python train.py --n_layer=13 --d_model=768 --n_head=12 --n_kv_head=12 --head_dim=64 --d_mlp=2048 --vocab_size=47335 --activation="swiglu" --norm="rmsnorm" --norm_place="pre" --norm_eps=1e-05 --positions="rope" --rope_base=10000.0 --rope_fraction=1.0 --qk_norm=false --attn_scale=0.125 --bias="none" --tie_embeddings=false --parallel_block=false --init="trunc" --init_std_qkv=0.0159 --init_std_o=0.0159 --init_std_up=0.0159 --init_std_down=0.0 --optimizer="muon_variant" --lr=0.00656 --beta1=0.95 --weight_decay=0.017 --lr_head=0.00543 --grad_clip=0.5 --warmup_steps=200 --schedule="wsd" --decay_fraction=0.389 --decay_shape="pow" --final_lr_fraction=0.0 --batch_tokens=[65536, 131072, 196608] --seq_len=512 --doc_mask=true --train_tokens=1027000000 --steps=8267 --dataset="wikipedia_en"
Each number is 128 + 32 x the weight over its row's rms, rounded and kept within 0 to 255. Layers, rows and columns count from 0. Numbers have three digits each. The size before them is the row's rms in percent of the matrix's.

# layer 3 MLP up, 2048x768, rms 0.0784, rows 611-629, columns 96-143
092:107101135148112142142135154138165135205114154093120128151148155069099129103153069165155081171104147105178110175175099155163138059116146119162119
093:075157141102140144121103111095098140139124090104160123131119132131077187172091124132137105126078084081089081143158145177129196134139125146129185
106:092130104104114085133157154106125086177120115106201091149125109134149122099097131156059177119132119091114127128144144089079110144161085147132099
123:173119099119157101166090119201073086145096118145142142205189147146133127169145143098125134101121184146082066099111220058190067137112164137112120
095:124111137087106138137099125109133137089128120141136065066183145155143128109080090163116146122148078092120155141127175122074136137125080131098151
098:133165131151130181153130184148126120098131158115098144100094168150138100140084175119062124143157186132082135139153072147133119137087095179113105
110:118171145146121186086147109173104150101100149163118163163156136127115155113120098128162171141112126082159169171151129144084177169067142147169135
096:145125137157106135133096203120139162106115165124144139109127134112234152143122162084103160093137115103203096036122118127113062055151113139158086
101:099159145137126127102179136133145091059104119079090160172131091152156155096193168153103184144111123145111163136184149096113138063139180116105116
090:100126088180167147077062110133135122116140064177152148125145163121139155107185097098172134134088137136139143175077152222155125110128148139060129
105:084155065103144138142117121122093075098131109143104095137161170079143145147124191106107140100115101125153115122119140192162044089119161086132117
098:112185110122116115165084136172202062126101108150152096141180128060119100074142072123100174102112142097117057113077084145108135089123105152108158
082:188099089123116127157143152072101146111054170190192077090101055131146091108121131084184134118129120146122100176143183115100128127170175149136135
094:144147173143120139181179149114131144111127093149132152128102153115126149143129143081130082094183137114126141144051141125142073088072088109200193
089:142162143082132136086149122108099196144128110148139110114130121122150135093070159129157205128144107130110124115138133114146160116172106161155162
103:196141144185117101111092107139121054139084138114102143143180134134147180167117186156136148139085049090193148117033103161116140118172115125149080
094:100050108118135085121102133151083110135098166140087104100149128089113129146179116135131085144163162068108139072196128111146063113125088137163100
098:084090137062108122109118205118130159139121113086088144112083095180109115172108142162101089101104155104166105135149166075034085134128167150090102
109:181090069158165049156135125108091145136144126125103148125140146205170161099092086104106166140127063124121125140158154083124104155151157127144071
# layer 3 MLP down (transposed), 2048x768, rms 0.0445, rows 611-629, columns 96-143
069:087136120094124087117139133166160140129098121150111199139114088113157131134144106101179090140120155117144138148185061194167134074185158067119146
074:126101194090147108082093120106071148118074102090145139156142097087124092169131131126118156117099096109117144112158128198108132072125126050156212
096:118164104058114092100132201119115114194143075100235114160099090072140117138150105121110124090160091108145107163113166128152158150121073167104102
099:180119121056128130115102139140084092138109166112074093153168130151089102171129114146175140122128114163125153087109181143198080147083162206154125
101:117137117119150073132130153088047178144154091157155160104122135134193064146159148183094177134126089156092147103133147070103123140108162163114083
101:135118114110093098169111102166104145141101136136154131153185154172080163158169098088045147159090124109169129106155108174181072100121181209159105
095:102138126109145193136154153157156164053141143138165140157091145154161143141188093128121087159121165156137135175119109088097135203135129109135092
117:059160169125117209139200148152150141156114109031114112149126116152172108124066110124149110168114147134125110082133131154125129137174126108096116
094:123179133101160159110122138126121125102087104086171120142146145191109123077157123174142149191177152115149210154139147138137107148133147087120077
097:111113153129173135092117111164105141094068135130122177085187112100166172176142135115109136145154117152081180159150122101155150091176055080062148
086:121159125149148105080151063111106126149140149163122053141075099145137155086151189171122124129104121135220146107173166156192080098110093113149123
124:107129117092117108128126148053185113114151140153117152194193118156080192139135106090096185162150192063064124156132169150145102111167118182142048
113:131060082092103071147130100099110149074132150174140089128155089143158101143112107089123128120088104093109122126141115074128134104106138134100137
087:153105110149144145168106098117145133072097084094071114098107104122161136153121120156129113106111078133131178134116111107163128123109167153165169
095:146149060057112109076106180095104101139162134182161107140137124096180098058145151085154210099115117092122102158147111120159165130139115091168129
110:143170150190135113094111091110094084114131091116145173204174150177122137167124125136105069126080023076123117121111131125111133082136157097124118
094:092130028104128142097149107147100051124082083057173138128116147037096084134137121118171191167186120145155157165182104149120079130109170115144082
076:161125150093084106135143145096098077107166125150154136146145129159146095117109103116110118108124076107141184098149095095167134064170149129106126
083:170097081134141112144090154110125157108167129154135155124080121150126154100135148131161163153104105154137080149147134061153100103148135107122180
# layer 3 MLP gate, 2048x768, rms 0.0759, rows 612-630, columns 96-143
096:087081091106099163148158100113068167108128090181150122146124122098134143173079105061122147170109098113077109140090092197119105127148122132096132
106:102092131124195106137163041094112123086128130149095105120165142172106131083106148158136130135105165082097148075177167169131132088125158087140120
107:128093106108122159136133093161133128125188144183136176127121123135109156204144116175160102092120169137196149090077119122110133129136199108097105
104:122112167081187133182049079123189061094121109070106072041121148154087110094159134132184087089076205150108197141147122143135103089146120129096122
103:205084159116140129128150161121146079153124155137056157131101137113140147177131092134129066107185060127151190176158057190070115176135125160106146
102:125218153186139150136136117102217077145149115192108123109108159176180169080168116176165065070153158079117117117171132050142125132113154109145103
104:146132102159117124145054173106159143047134140158158143080133104157155190163143166123091178091159059122167146084140131105094086069120096121223101
103:123115072142112138175134122088194103132132141135102182107125103100135148137132135102115121130133135158145115148139168132038131086142154081115171
096:159116139175074067131112087158139118135097166103116162148129127101128133204112078122149148152148140145148154146165109070183119101128122121132105
103:151128121093161141082166086078119166102116165127141127131140134131114161096166142102149154112141103155128061082168137150165156109119155203108140
114:129145119171168130121092125132069175118122131117137123076081148092187087131136171160150082024155096209154140120138135125137078134050177075134176
091:098166160110085118143109113161165117180178093168141170130109164113092119176129100124091192056113134122150190124114079128157106070100136101137123
097:126150172124132103138132137142104217125125151161168151133119194085136169128146105095129087117128143145158091109123188159137080133080094106161127
088:109111097167133102133123123096129073096131129096079168082108117175069123151133113130119132138115122103204113098105116101146028136080183088131082
101:130143112064146107132158115072161131163162109116077104116156181120134102100097139135102077117137188177156133144162122089114086129091115128104107
100:176091059129139098125172104150098118163120149094135180054119136063125149157116115152123121144184234138121141126146118129144081098120146110130120
107:133124106112118172129164068090139088046143137129130076116164087140120152140146110140111121110124112145134137102153104097129109091149176129150137
101:132153126129160164105145115127142174142114161124139130102124150051169123090172136123192149138181167130097192142153075155117148145187176111133126
101:135164105130128093126120077085156110134113131144155092164153104131107112155067153117124140111145172077112129135160136073191079139125129090088134